Each number is 128 + 24 x the weight over its row's rms, rounded and kept within 0 to 255. Layers, rows and columns count from 0. Numbers have three digits each. The size before them is the row's rms in percent of the matrix's.

# layer 2 attention key, 128x128, rms 0.0669, rows 52-63, columns 0-127
073:124143118168116134112124093147132154143108173125119153084134158090115122122117134112147089142147128123148120131135159094128088143142100088169107167090125138120110144142131155132136113101144118101118166098055131146116129133127070145127199149134162135110127162118125184129133143101132080130143145141142119173128145173146141107114134103112103139088129155116143117084099119126128086114133
080:126123132070148139155094164099108109109125108111116131085114112129143136140144121153163179117114125119147139159164116144098137139130140131122120170102141134121141084091129097116131153173141086122092102160145169106079169110145089125143105101129124083167083132115108104123107137124129143146127149084139158131139135163100147090153111126141155101163145120158120138129132120151116128076177
072:160128136112105121112143131135022136142127142157146129125094102128165166133132154138189105183107134106175152147112099114107176122118133129138147131126092097169194101134121154138135090129149104107094126123157158134156069154124135125118136118105115130116131096112111158138132138128102133149109119142128091144146095134128152109173121122110126141120119098113126117115114130117156104134111
080:089091160123132121099159140108118117128145145135152147118122134092133121160154114152118158131124108166141133122123084144080154164125118133138117109143120120125163195195130110096156092155186153108110107151146154094155099110131141138118152144124138119129140094107113090137126121113086141163141089110119094152133106133124086130123154163115117124168086120109102152132160139120086160126094
081:093162155099142145123130093119117103138169172131124168111095118136120127148179131079103113104145164143148134140136146125105131145137113122177134120113141124132110163106132138080138124134148130099130119108170146125147112120120120143112137103150144095172158105110144077140081109129143152112148119167100106117167097151111111123160108162140112104145100167199126133083128102135076119141114
084:149135164189126160120118116134105166158109100124115130131128099076130101137084125112159144171118105088124111134142141140164132103119093086111128164077105136152123094144117120105151147130137111139185199116097128128106134117119120104122132105134157088102076155158148163121139136128117083129112127163107149105091132148136136153175119096138142149117124127149115109108149116152128122160118
077:149135129168145132144097138135084135102161112107138104083160123152105102127146160092135102172117078097120114130157138089126153113190140162097147090157105147125095134099086122138088131130109172152115168123118113150182132118124095123132133127110091152113137119157147109164113108132104086149163143133110161131144102173131083126129111124106105100127111154144119108161108131118136144139137
096:098117161119164135140141092135138141119110084106134165114114121161150151134114108174150133134104129147087082161130097131128095161107102105112122139117126125105152074147128132105135158131151134107179092163141111141157152136144131126110097075087142105106123152110141128136174133175114145107126128118126127089116133097129168107168119112089144165098115098117135150083142136169144128171102
075:098118125096115115146093130120128084130175078167160142141126142153157119099151131148143160134108106108078146111142113143124128183102104149101130116113154116139092143108126130124157125161117109115133108122167109143117153111143104138152122156135151141153123147133148089107124152116133159172164182119108112113118136176110112168139154111127095115130102122081168133155161126188108103081145
088:127112101169082144114164101140099125175105173130163124165153130117100131123093115122106092135113122074140083139074145101139150145144116137150120164136133139151154118156107109123128154125117128132184122137106129162118129134098107096095161174166113130142117112099124145157118062110130114131167162116152114133123168117117112106153147143125119165093126155123113100102143114121171153121117
080:127113124091100111143106098084115161153124137133115162175130122146162151101163093102091140127104144117075125130090167136123136153156144117117114114144149134114134178079112122125154161137148125134119103141160110146064154133133105134160123156104114097167163138117148111108073152138132108120112105098151138114134116158113086158140122149107156135143103121118128137152131181136132119114192
078:124119110104139099116161149096154139093132138109097113133111155130111139166152136148117164145137123088122055115120113147125135161126149118094123140173157152087097128110130129120093108149100171126147161159156163132091175112139161148108144121106088167140141131159119102142171149120118110136129118141116129145073140124153113118130120147113099137122090161140121169079127130071129137167146
# layer 2 attention query, 128x128, rms 0.067, rows 53-63, columns 0-127
077:127142128133136145128154132117121157109151160105140156102133140151139112135139145082120112094116117160113127119115143088165090145123124124116118096132138154117153059104119083076162123132109139129089144129180159161152143158145168118100166109133106083133137124121138104106140090124114179097115136154147131166090120125113141125124133083113116200144090138136133115141089167141119116146103
071:144149136116109093144107087184153151159088120112108148136155102109144168135157125127131099103073119115114103118126127143118055097126136063168124115122133109106182186118124166143112139132103159118145119161090116110126131137124117123160095135138129104135116124141120140147175105130085142154153133164164139124072110123116146118108144104093140143114103162122141123135132131101119115119147
078:151086081143096135120153104145141121138114144138166134134140153133118142110140118112099098087130137082135139135126098132131124183106103135122137155147104117137139142139165159158097133132128130090121144113116109167180102127131130153162136158161139188110103088112101193124137100112149123089103144126150152109074152143118085152142140076135132132101139136125122076152113134115112104090134
070:143100095154139099117179148141097175121094138125128086175122143124100123131119110140130100120065097142095115119125139137134132136121096124145108112131116135148127170104161098145119157158135111118124132134097138132137112103173165130140122148112134148084128138113120152103173168062127152138117168091128121119076160122132095122163083123120164104126090143110165129116151099158104155117141
068:110111174082155133137093160090100145125155089101149161113101138144157170141139159117166148122131119174103132102116145151128089141106086140101115133157159072120144146109149140100117109119146173129119102152182126112141152154157137112130131135103126117146136142130143088077117157109067161117124109128126147129120085147127135124097149142126114117143120141095099146127182118168137146124128
071:139138165105136138152138166118185125117120076134109096150142121117144118079085095152118113149138152159086122102157148121157161130118145126128121172075121137111103141126126110117144150117140126154119134119104120140083103121114130075102142135125124119115125140079119137125100106179123113149154139107110126131130105126137162131172146185133154195130161103175145144120173111113114098144107
081:143118147127125116155131140106116143134151104112122151133126110140115154162118143127115146121080132120143104082115124159088136124150144141108118118158134128132114089121146139140123123107218130117144117138146161066141158070120092145105101126117135117136148149131107113114089126137097131090132118148129125110187122154134130127138105112144082150124114134102116124171159151223138109141175
075:127104147129127178162167115164134165132105165150134130116119129100112118142116122163115106135131116096137126118171080161138137126155160120163163145103139116111125113139153135115092155106154112182080168150141119152141091142128150132117151171134132094124137108101108144128129132112085163110105143174147124162113120088107128137152153132141122176109082135119085099176086131131133144116089
082:148130179116130136126127120093098173109156117121119109158193124118127150134079099109105117152133132105122151170124133116112107162105085140132101152114103120126124141126150177129135120136156181149158174131099132115124138139139112156141117111145178107151108160137122140091179102106154110136112107131078136078109133116177158150083126096133148144107106148133109107171147125127124147155144
072:120129116118131116117075138123112145095169137121065117169150160098116121086133149113096092135137123131084121143170121143134162132127124128137105097117093164142133152135130080139115144141135126131118172106147131162127119116094169093115104125116105103135121128154151138126091084079121164102108192144135132122150138116102132128094130153130110142170106130148155116083128104184139117118085
074:077089115132111152083121123141115106144145159147121160061122094119134131093112156111103165125165104160124165115132129137126164109125101138106118155163065143130102122143117110157084137079146115109117120140135135156128122112054160169097131121134155121098125131104112139113141124155157098117123121079122177153149140160099115135149089114145128120121147133134130108155127136106104130133162
# layer 2 attention value, 128x128, rms 0.0727, rows 0-42, columns 0-127
104:102103118120123135106088118104067153157178129136157116119120122130140141124133153119118178113109082179123134155144070114122117158133093131123122110135090122117151129141112128138122126148147144148124129139146196112142162094090115101094116117109118135164134118127132070146138163143122152100130173173119090104135152133124132098161160135139117113115125143116140168171156107117100129094082
108:133153132114132126112151114067071147140163145157120132123122063129145154142138130089135146100074098124101133130083160113119121133081098103174154134159119132112136117108126113099145137120136125134142122110138126159122156136108125180104098179156097105141139125124129146157123130129133175127143113129173092148121117106158121138107180148117110134137113147101155118122098131202108104129149
101:096147164131163159094151146136114162144175107111151148160152140105121113106088135129124120134154070134105163099149159102126151124145136131107098078091151108138100062103130123132119110100089164159127185108141135134119145150113138121137137112126126073103092140135165129104180151110133138120120155126098171104129117134125127119112138144116132151103163100120107138115119106091131172142144
107:137150089098114153102118139178109128152109159149123104125133106106140089123131118124148136148151163135123117165092141153134129134160102120122141151123126128128154119184148127071159121075127134106092092147127140156134073123097103124159147154140117116151108110142112107149116103133180155151107179131100081128121131114101108176113126142109114137110141103153174091141173096146109134116093
092:105122125125119113084104115164133114126136124109146170131115122129137088161118116126116138108132162126128114119097120141065137173156141136116109129148131096124108057116139093110165135136110156130115119176142152143204171128106116140133140116122150119130138106151121084132126160136141101161123115172101108131152152119155119129104092205111106098102097126140147154149130144149111166144160
097:135181092138140107147149130182111092173126106135177091137155155138091099148114145119147108133158116128120164118116138127130107131132111132116086171136111141133110125120106121127085142104088132114158112110103117122171133103099143138157160137099119135112147105136124141129167127118090107131135152117082126130221122134128138164106124118140090096123161165183131123114132146094117134135097
110:099099155131119133122123112152114135119071168148129146120083112138141138142154073083136167153142117101154132138126125130117138123131082145095129139114134156128157131119094123117101137199144088095117127109132090133157104146136137135125135180115085142116140080137093173132089095123141133112159142128174151085098123139107164148167136117128142112144107144123092106121126101160095154111110
107:119147180133114136150099170109111124105165111139120136134146138141154113105185074140119146121113095143109106151173122166097075115172147128112099113134141123117106149140113127130123114129099147149117112149108091131130144187114127111143137127119103153165112106123144152154154135118139135112136119083131160108156117182109095126135105167103163146101131105082079136141150106075122099128154
093:168134127133157108095114118114097081167091140129143094117107141124123172122107106149142108148151095104106102125122174149118196122123141090156114127126119115090102084115124142150093150128133144124158128137135105140092136119129147129139084127173118161126086136147107121165135134140113103156164129173148135125090124121168114152170094173133123141140140087129109112080171136110097111128131
091:160115080140114164104165119132097111099088127104156122135108138118153140102107145139169131123082129132115106146134134121099125110129174082119151126188153112077136091151123131136132141149111123156112101147090114126116176136114125131171178115127110115085100150084144155118133129149122143119102127154123165149120140156133103107156167105104137167120184112132096100115133119096122167148144
106:102147147081080162124135122127117092131118138137100142157136130061099126096109166101117125102131135142165128166146116113132170164140073096149159185133120186154125130083100138148161154124156134138123141085113148147131122113101107084105125142128104115163109118137131136129145107115169118133152134122152126081119168125120099127146109140157128140135120151107131125139101096182144133092136
092:151132124115141148111118106183148106164142141102114168153166149153114121070119163117138123156129145101135144145138204102132167108133140123098153146109125151156123091099109131139170155144129145153149132075124130146147151130094138133145091136155150100123126129120153134098124139125119107068093106147154104124104120155121154098098138143126138116120151137109109126045112099125149103116140
110:088108143203136164075131101109116171145113177106170087096156139140149094149116142125123138110093151155112133132121131111109121125114122133108141144162123144104139098161115088112113150167106120135154139179122139140128139118109107155143132117157097120137126117136126160106171060157173102111137154125079147122128153126110150119106146123097147143117118109115119136125127113082117173111119
103:106144141125141159145124088094134158117142095097111132112094127133119116125126141168148147102142160099081105066079127163115118118115119132147146103096118126098138151170117117131157128104134143103118097147158120106098130123109172127118105123134158111121158100120120147148102149137107094178168118155150136123128137136164092150150166108109146124117085110097118162160183168174131113133163
095:112121139078170147103139128169147152124187091120117116101130104117132145111117109167123118145123128138099129112104076148113166129091137151136114125139109099160121132120127120192115111122116169155140177162115132113124127140156175109099136107093149132085114174116133086117107141115127131152125108132106089132104129160123148137141124112178113099180162110125138124089179150132150114145108
094:144086154098099165143108116108130150143141105141176077163126148139134148127094134135151131119163130115121107139145133090132119142145098132152146163133137145119150112169137172125161144133124110146120127134090125194159131115120095133139149186140109137120111149097136134078111133100147130139121157141114137148110149179092088139075105117133109151131135114172148074133124113112120145074093
104:137181138113102147103127140160131131112179091154135173140109102103113139125142106116171111124152166150136160104115118118175117124127122137149085141098135129138098112097173112131162145113121109153135128094101144149157100123160084085156160134132157130100116139156128122104153122145124122162094163106114098142105107131133143157154102130099145087141119077162161115093154098138082099122120
102:085126129122148165135176125129172102155160152114148134176150136138107116119125108126080115102118127099119144148117107116139132136126122130128123116131151109106090147145083108122158115129149156124129129147172101152153149118103087112173149176136140114141181100148121129125152101107137123104111137084119101069116144141083108106074134140175165161122103150106144150128132117141085169109110
102:123109108099126098123124138123136127091125115117121103116106096160134170138130157121150180082106127120113126134099094141111160155125192139112132105183119090113154114139094106119135109128166104121146132125148165120120127150135089151128125091123096101145161081116117100145112136088130149122166113157133122156116094108170137105140193117097140144164095139108128134178126144184138123150122
102:171112116115102103152127114165164104124118081155133113133122154140113117101132163100139104124123123160136160131154101101133110127108089138155112116140130118167111120144145160118141134124112136131129174149092133151098104113134124114116183123111110129112121118084173096125171155145146159160089145125114169147123091092179143118173108092127125110127126116183158091107096100104142105086104
100:119116146107160159106136111110105104141151116135081143114128109086121136191116128133146124126133143131131161117084147099158167109126169105110143120088158147122109133118114115140116111135086160166167132099108154147142146163121132141147122138118127121114123162106125093099159063163199084104105137146107130118144146106109118123098089125142137112111114110125155155092121107184110169141121
104:144122107139130117127086095167157160162116124126111102074089144174113111163130102102096126137143136080139119123151156166128136113138098158066123142124099143145152127128113114143148106118122084090119087155145114102157092105128088152105140128139109179154150124129112141120117130133104113150140132136140135128163150145149143136140079116118091085129160149137136073135150184114159127111131
105:152141110180106126111090140170111105140133129112126172162126133117119106145151124120134152114182119125092126114145148117126118117118104160081118137172063144167120109140172131131143120098077139112125147126108110158146108142130118127140130185128127158129120115157121107163151126159122150153097126184076143109162123094136128093166101140083154104116140119146103107137138105128131104085102
109:161127128124100090127137122120135148116144098138129173148113102186144145151183140129175125142121133120120131117146125142133124112148121128122106100162136086146178090172115092066140106123137128103148159158159122123110094113120129137122106084102111135119126119087112119160152125153152172164115108151128122136115106071150109152158147091128109149097120101094154126144163153145130153179111
104:142088135166112127145149096143122144152128158135116106116119147124145156154127127076157175111141132103171091123127089144106079108122101127132119193143140187115120149164113112103155133164118094121117130150121102100114145121143115134140090161145110105130118079142112145176109155107131108154152151103113103128115174107110102136135122139118120136117109149120100087118150137138123158061168
094:204145101160120117113134114132075117143087143125114146153118105134169146141096125118148111121142118154093071137103159132114090090125119148139107140150103119157167154118130157097128141136119114118132075082134147101102145179094113131104108132133166173126136125102126108120126115183163156142132145131133103160104119150129091103153115115079123104135127118121130147112092111159166128130108
099:110115156143101144068119114137125099105107115103090131114133172141130125092182102071139102173149149109138114156137139104114126125157069139117124137122114139134167132118060131082119147131124104143115136127097133149129138125111101178125112169125130133151160118134136176158122132087166142119159140122138130114109160122106130117150116168090166143133156152137105130135094130104105134073123
103:118128156128147112113115137122173146111129135154111134130151159194130123066117057158114093120148130109122120122133107094124155148114115174125089106162130110108135150156112129121135096094140165118127117139156136128146139106111166165112155092154113143083174147103103080147107169107118150160112153106132125128159115122183108175094146144130129111142131095106164130119118132101131121133118
111:129126108120116143132135133071130102138113152138150176117129159131090114137164126103093088104146131132137156103139139145173118117160118154172126082083122128144139123113101141109092139125107139162102120161142097146145111122140103139116159070158185097090148141145117108132143133071159093109096120123130127143146131144125127131087110171114136162096104133173175146152119107135134146145152
101:108128145120133121118130142124154105156175114125136104115137139166135161096187105139106122075114134153104110119126126152141156095123156143082095083146110056082152157126126143156119088112130138131083122150120147112160100118170110139153105151152123171108139130143126114163119124104139140102148140132137123105128120114103120172190102132137143080161131157099141158139136142121124106161098
095:100165114155158143129160165061142113112132134118135131123133124126135132117164088115126123088112162100110147142142132135125148119149186165100139098136105134104163135103100149178121118126119131128127094112152124136178152169170133133153123087112119114114142134115150131144115104118075150100122106154152177115158076176119122150139099143118102087121134134128095129144123139103121094181145
106:136144176120090154142146141122140154128109118129091155144122105113164129114165119113159119132092124162165100181143169134107083094150104101131091126145115125122168120086124108098117158142125087111143125160112130120109113178163069125130125104140133118113109101151177153121122159089111171116113102108144132191133112162126075115153129123126120136136122158153140115109135117133132087130135
099:128152129113140134120144126106099177149128122114079126154133062133147125126081166175141123083106124131171105141124130106134097109113120072163136115172107134138125066097102131179172166107153105134160129124151127115110170113149115113115146082127158106148117156177162146115138146138107125111139139110134098129150153111146125112121119142135152137147133161109148179097112118146134128127142
104:131100071112098114095128133158110125151163137135131102155138155125106116118153127109138124149099118126127145151113179154137160162151143141146093132101112126109125128121064146098083144130133155117120120141102132152171182112126104125122128147154091127163152130126105149105074101107125117093156144111189118111085156148092078115150127171160144129102155150108149118111120148143119116114158
103:155109146135109177128124134108124150130132130147125169152147138086128154118077137156119129137129126141137111118134136101154128093092065110162115163137120110149129125131137122118160160126137144169131173115145103115061078185137160133139131141136163158109139134118136134130139143092158086132108117152107121109151133127146159108140132126105153153119169081119146094090095076136154095093115
100:116145141170091147167086112143110171183111069140093114120138143104115088153155165079148128140166129120059111131142128136131120145098106124123112104129122172132125143156112138124138146132141129150120145157086102165096153082166132153125123142152147124114136117151146120126126166140104130158179140103084142093144120131094121112115125159092101163119133115148132108114165116104111130120116
103:141128130175146146146116091126127156162134160107155115108138160154127138131104071082088105109140098121095109091080133119095120126087110129119120081109107156123145123120109146124139104082099112120126118114136104154117111140147160160111133162130162193098157107122150170151124102175123115143122144150101175157151144109141141151104124135140136110106140116136136074152122139124095095147155
099:129103095138101121134156099176150102145121145156100142125137141086062131141165094109120129131124119144126120143105136133135143147126093111107145129110112133154107142079140141128139114108133177112106120155116133179122107151135119096140099147117116160156192154133118111103149103133110090096117121153123112088127135168162146140093114102174104069163099163161098146149098136132135106140103
101:092149155120150163117164107116105126171188079119120162096175056134159133157114144148122138118153125138098146132151150122089112141145131136107132124129119075112153092153141149104166103133127117158111133125152159094118174127132121116147113110122151114143126145151117105144148105186120131118109112153118087074167116105130122120124164089115111153139104114108151151138169144111118131153123
092:141143167142117092162094087100154173158094125131137106155135081180124126104099127110097134123123154156103138124135144117145121129142093077142127108120131136092146114128132183148107139129147096147095163155119093162111138093123162060092104161138133152089126088157141149115161105141120107123142111129169137133117128147113136164136109119117148133097130135104086152161139150144131105158139
100:098121122112128114112178122133115150085129154084128153155131112109152068132114149109140134126122147132153152090138111109179127131109089132118121135094161105137128084165085141124099130144119118146134166150111165144158171116121151092129151067079103153141154154109135118147178146128129115158140147117116136137101138125177134096083126159138138131099109091142141179123129112130154125107109
109:126145122118088130147148163122102138083178098105133139145144125136134109123116146155178119127125118161120137156116106153102123114129162141142136173158141116099062106137097071097143114150151135132102160107137154113123188135155143116137126109103113111108125151137138107075149162132107124117121149149102089157101146116094149134116137113089120148113104121102115183123173166117105150170134
105:126096101168142147134136123155147077123087175135134110147124176140146118111101122119095123136119123101145132133125166113164151127133118153102171144086098123140150140148127168157110150135146130140114096110132109144112091141132090114151122140166153198133127083156082145132136103128118131110146122119139142146123117171114106155138118112131144095108130143153127113158073078102100114060142
# layer 2 attention output (transposed), 128x128, rms 0.0789, rows 0-42, columns 0-127
098:126141157116131128144114114177104086137090093164098135153151107146106099125125092188115116124140147134143100142193144132119142126147124159128151114130142103151147105094121143084130147082151146090114141110126119106139104130122105067141094142140128101137121133067171135110136144143171124126167137117126097123114117133117168101124092095127118106141141132124182166151107146130135143169162
096:137140130178115108117144089153160110134114130124159147107139103130099121142144141143123138140152145162203137115132165128101119134143134113141092136102135100107168106162163118126098125147156152091111123130096106141136114110142140162123143098090124089128156156078119057136184130094171136117171126098123126121130138099150100108091136111100171121089117124103113155127121145159131135104150
097:143108167152144171116139113105150119122129109104113139088107121111160121133094146132088117118093127095135085123136108127132163113131141117131125160091126131109123124098084153122112169138116135145179163151059142140150144140121147132115120115113139106126130159111159119086140123145120101154128093128097114134178139153124176099163113166109138119071182122128132168136167087100131132123170
112:151135112141122131146143108148137102114132192150114151146111117142108132130146164151131143127169124129167078113127111151138092171153121148083097152173110153139110129161108120112111130085135175148124140128125119184092113115070123118161119125120129089120147126079121148148095094144105155098124175159103090176131121095120120128146138105118080124149134113145146104097132130101101136122146
088:120132106131152112122127061131145072141140140163151128121125095173157090099154110130115138142122095118104113203087128143114111107118127167123114124139143151107131092142102128131080133089104166141116178105145134110143144140121134111162157118098120116134128130173102067130110149160108174128145129139117127128133119133091132109146136143101113114094121173162109161105140115157149164143140
098:123117085132144167141170144143150137095139144157083112102146119108091118113158134148122125087118141088130106167137093142125084151137151126132166134109137113117155105146105138140169086089080133102134102157108120129134117148131106164094098104125132127163134124145118166147149155179167164146055134167111118111137127124120117135150148126141127136133118145131107131137151089069115092107143
115:129110140151103106153130130174112076093089158142147153096114168132124129128158135115142157146141136147156126088116107142111145163131113160152131106118109122124155115131116096097155106173138106121114137116143115149177112152114150133121122158127039108119149076136155151131113078087107147094125107086147133111136153141136115174118106127156102113118099175128147120166117148137141136102132
101:123163112085111168107147161094111104162148124094128146174138131104116108099111136148130115133105189148131135130101132114095155123131107161109130109104134131144080151140127079102138124116149124165110115139132145131165141135160128128142148134111139127072170122124130115128148150210097138121142116127128139101151148138110128129086060183144134146114122114112103103105144099113120176121146
093:102084123132179135125142132127174103125091133124134154098121153150129169142098096124102128115097135103139110120116173130126092110099124137115130124150145148120099147166173132112073112143116099085144097133153149167101122112075146146142130113104124147138138124088158147159154166100139124152122145095152115127104168171116102137138133114091123117065157134116134185142118164119142134140141
092:125126141089117139145125140097120119132171137095157150115117132125133117125144117121088117141140137154109099101097143099131070111115126147133140130096128163165123091092129134118088168119131124161156130113122131167117138148141130127096120084147129112121128151172131142137127128131228131123106131109131147167190123132120065150122134164122148097139116092133082138099124119125142130192125
109:130136121183127115148111120153105111145089145121100135138146096117125127064160152143145102156164116119151101118157125122095129135106092096159157172108151133144082086146132128114118156160166124141130139135106127121074116140123152100164129185145130139117134141119115166157163147114118127128160121139132092110146140116060134094125135148114142147147110160155131091119088098113125141073116
095:138091120157133133149079128086144125109112113095116124087093117128143084131132185095115133115123097163188165140118144121137174113154115118127127166117117121126079135119082152101111150151165131168143142166071096136091145130089139146094139119140102137121114139141146120137170137124151149159176114125117092114119134124120121120143156122141135096106174122158115165125095096143119138121116
105:159097141115121131145111157112093122146132150108140151103156116116127118157134084091125144216174115112139085098098112127149125124117119158123099139140146127127172116163115128159089127128128126138129109114084084164149142135127091085106105138145121157085158120121121105139089113164170143122110116124110164105161146139134179157129120101101128115117153140143128122159095086121160141137159
110:113117135156116095130125133109184135127154048127176120124166142144187121107137142163123176145152115131130144103142116128144143147074173159113128126148143147128159109166141117153140099096130120127099081113154157138142122102124132141150159118125135144110131138117109097136152159116101081101133107130089118117115121125104078106130121116088130119104116103110121102152099144166139111187143
084:131117162123121120126101130140104130118126102144096119133145110116144111135105083120118123103130126175128144138171112135133133157113153120153139130079135130116103142106145139087139113112135131130158135140151133089153112181130165127154091106132188142184129132179129102116144112174128133097063140146133154129089136123166181126124126094129075127132098128099140114105177137109123137168076
096:120138103151113113119119142135142126139123164141129130186141100116136133123062119136111098128129139087140105117120154098098113159155142126187162157114124132150152163127092146099165151115132125136144097146127100135138144086088103101121114119116117140156138111154090113158114113106179093072136141140119121159181140091110140139107125168096147131124115137134146106116101157071160130133176
111:137112115113080118142158115195159147089126140133138090117130139116143126142135148143165131111158139152129109141111160107146077166145134094154126114137149160101109158100123139143122138101122167176125151139094162127102089138120127095133158138091108113127086115132161150122166109129122141109081151145130125119104142123104113143118125142119096122113147137135128155052180147098166099090107
101:081146179106184111174087120174133132132115132135095110133131114114124088113129124147100126139152141113145100127114075111084101175147086141113116135145105127139092124167118153146149100114124165151105139151135081114140110142130140137080106145121149105135156133121118123165131087132107118128134139157128132111177117109138164093103113179112148116153155165152131139087161123126161129107147
103:128151149130148119137121107133108115132111110116156138127123089128141114139168139135150143106131087134184121128187143134072120109101165151091104073128154116117140135157150122130120080130146107138144107127169125106049141108155111087120124118110109141126128155116165100112117116122136127124142129172128138131126106120128108156130165086097122115156082103125112112166125157184137177155151
098:144147125122071149102110130134121153107151143165130122094127115108120146158106140152146095112120165119103114145130145130143127115144149105125136119114119122132083139069139147078130146129135094171110136142119151112146121114110112111151114146133183115162115146139125177096109189098145086108145172152170114128079112133093155170154154142115137069165145095129146103136104111131130134144102
105:101141157150151126099132122143105147150135142139106144136151162121128100153126151131133145135185113096160119131081158133139126120100076129159135158085153120143116060159142122156119139124096135130153132113137081075091132141083130116127150120113107090109136133164160139137133093140129130148132104157087141144149138133133149102139151132125159119087147156117135142072145095085171095124087
097:118116077118088089146142170133110141124151194155155143091153144139137144126144091140102126097132132070120137175168136132149138148130107155153140096122115134119145125097090145119153127084131114085101124146183110117169146137130129109125127139138140146132146116116132111169100148109101151109119078131115124135085101134173097123138146085174118161117141130131145095129098160138099105145126
111:120089088118109147125135085114111107137125124141131128114128124121111114107156119143111136168107144070123114135127090131142138163168124154070106136102157131104114165130135124106178143123159109166132171129122157153139121156097118116127160162110104134133123127145147162097122169173169106082138122100149148109091128121101141129171128082158139076096118128178145137118134109135093131142166
114:157165120113139112124147159111090136123152101115143170129109139180099158132120148157156142124109119168059104133107126175148105123104128145140128136160132101114075122138135141127174117139099111144105154116155161137103143125118142151144123067075119121129131139078185144141113148087094136087132108142125138110107116115134113142139134107153144094107133073111166125149111130143154137148109
101:115136135115126132159116118159136134128154112121194130141124107161111112112119125104135161120133168119167144124139141107137081121125081116100107119147141142129153129146112108121124115114164101074097106076150148094147102135073114154134145166139114178138153084133110194138127160092119115103118136136118153102140131141109121172096119126134103128148118139160110129177121144095142179080132
095:107111056110141117117123132089099093141117123123194109110134132127117091150156142160168102130140108160158130103162142137159127145124136131104142120117107089137125113121136109152109123105142125136128153128115122123096121120099162133159138121148124136107086158129161160091144110127181124136164133116144100176126187097142067119139120127132164101102131069112158139171108131112117120165128
100:147133092161086153136168139115102117149124134132133116114110169158115124093140118121128116143118139134158140092089123119105136133159091159125094170117083130114087175137075149131122114147156115115127092156129106151157114126131111085158158149121097157107113134123137121135101109139167133158192127116143114118160152121129123123139078086155107102096124140160136132139092120169149167087159
101:095115134095117139139128130140115131162123153104124107087116105119168163118143102178147103088101158091090112142111100181109126122152205150169138106168144081139112140115118128112133110122126128126160149156092114112138123132115119163126128111127126157131119129126136058114150165152112126124134135168156140147111098101121136125134123144124085105136119121066170158132104126171148137148137
116:109150123152154123101148110119176114152115134091126101141124127129118133166143145100093117122140103101097161188108129130128148096113142127140145143124124135088117141164092113138109105114085135108139116144159169106129121103145091153160144117130148094132120104129145151158114090091120087159152130170141142100142133087154123084183130195114113131146159129162105138090143097165143100119128
107:088129142121126109128127155123112110136111137124126139100100143148114148135148150146113133126143129158111117100137073164110126151161149165134122106155142088107110149154112127155126097109164098117112110160189165117117072127149138154144150149092150144103156140112151113098154131136157154142095145112139151131128070143126125116153058127125112133156111115133101195109157125077082126109118
096:097106153105116137107134169089122143126106126100080129125140161162116143109174161133151156160111115118126130165121118112095122124128127145130135079109164114120138138126112077126111151105138121145144117165136161108142169127182110142138135111105103108115164132181123117145131106149145086156109095137109107103143151100168106120115145179140114132162095137084084164133166148119088099107134
108:154121127119103105124169144137102105097133160100178093100134126123083154148061149111141077106119136198147151161092108133112106167144090111119135168121144131113158173130125123136120133111143138121114143116107172170134140124184072134132141115096129101114119143126120169117130133122156122140146116112143111134160136151147103130087123147089134137128097114142117120127111162132110168094127
099:114115137128114137116121122148145149101114124107124091152166098095132158124109130130135103154148120165172113172170131102140160101086044102153095151135116136134097081116162128156106091138149152145158160108096143159138137152159127124153132136144148113102090165127114101120126124106142121157105118112112111140101128142157112101110148119086135141103162107135131141101085147148153190129112
110:117150132154185131135122109142123125155128152100140144121071137165129101110146097121116123121129133133164121133116161127115115136174139125101132160114117116105155117124066134110083124090155153117114084165117111151095110099114146143099107145114120154115162099104097139150165153133171121159161111152147161161116124145112138115140054170128105118105146123171096108123113143141165120155099
104:134081116130119155140134136112143092178071113110157119142144129085130106138076145126067125158133124122138129133154153147129105133118117138153161177103123147145113178172146156133147163182132095132152145109084145114138133140109133124141133122157159145143086138132134130102151122120132098062157129130117144096074105071131108154120157137130154097081118122152123116127125123124126135125123
095:137107087170128134118120143129145157111141121159138125087163140149153134131086117111171141158115128076147141134118116107172118135163100127138088170114098145113162150142143106093154120127162086110145119132133138141155155134075093118141098152102143132149172099085132145109112158165154100146078148123153133074129134109122154101123087163116151124112115124133126086110131152082137139138138
103:124101122127104110119105128126164130139139124185146125103119159101123153168132115165096143153108113134084137116147112139131146165121157121101120101095121147151195155120149164153132129150082144126128117139155089119211116118101148123156150139118130166133130139134112080135080154139150123128125114085110136100128100102141095148129115136093155071096118080103124118150127150125142125108147
101:114137101141148112127092137117116117143140134139084082095170173165105116129147133105099091131148134101127137134132124132144103190150129161146136133139117119109131085149132140160151114146116118110144100152171139103140138129131153104120118171106127082166090098159113164133135146146136118130123130141115133126099110108116143092106153134124154103143113224094161087098134152153095099107113
093:138130138120154131121135133153151153117129067128108133108130099167107105139104153157092166152149132126171091141134090096137143114102133134130131125161133131135100065150172103154122139097145154138149122140140137142081162149123101105150121138073139100106112135106193110123108110145114130129156119110099095166149093117133147114107120085160148145085160114139168162118168117097117126117140
090:113135112089145104110125163160154096077106113163121139147163113107114188153116137146104125141114103148097178110123119116152116110117079121164152113128125134121154126138127106123135110173127128137159099174156109143121130107161134151172138123119122171151109135074136138161117154132123128124117117080133104117107141111104141101121051112134181115151133096168158096147109116112130117129106
095:149166167099102103110142121143149110156115096110101118171133150130079097106147139140162133112112135120115105148143120136132140114125100156141109130124121152150143116105148151122090163136078172139160119111107123125115157119144127135115120106097142148133096100168134132081077101177091102144103136189159154118114141125131127135182103087128149130109146153120164115143061111153118148146124
114:152147149102130132124113107142108163103140075126131119125124095121140099087106154128173115134112109199142146148092152062125069112153162100095138128158127105157145120131127158136091142131130151134133142126111133152126136144124132132098122092120098095134070146139153157134150150173123112128096109143113136117180166122126177125105095133135088141117096144122121128117152124124160170148107
101:110086091123127137139132143144155106116096180150145122169102156121148139096141148124076146140157162122164112123127097159088198122152161141129126085124095143137163155128116100156113147103133097154095114161115113117128116095094124130108093171154085126098108121135099145153124106120136115140140176132138110122082125150138098155149130170109133090160107095146127151146105135125123117139145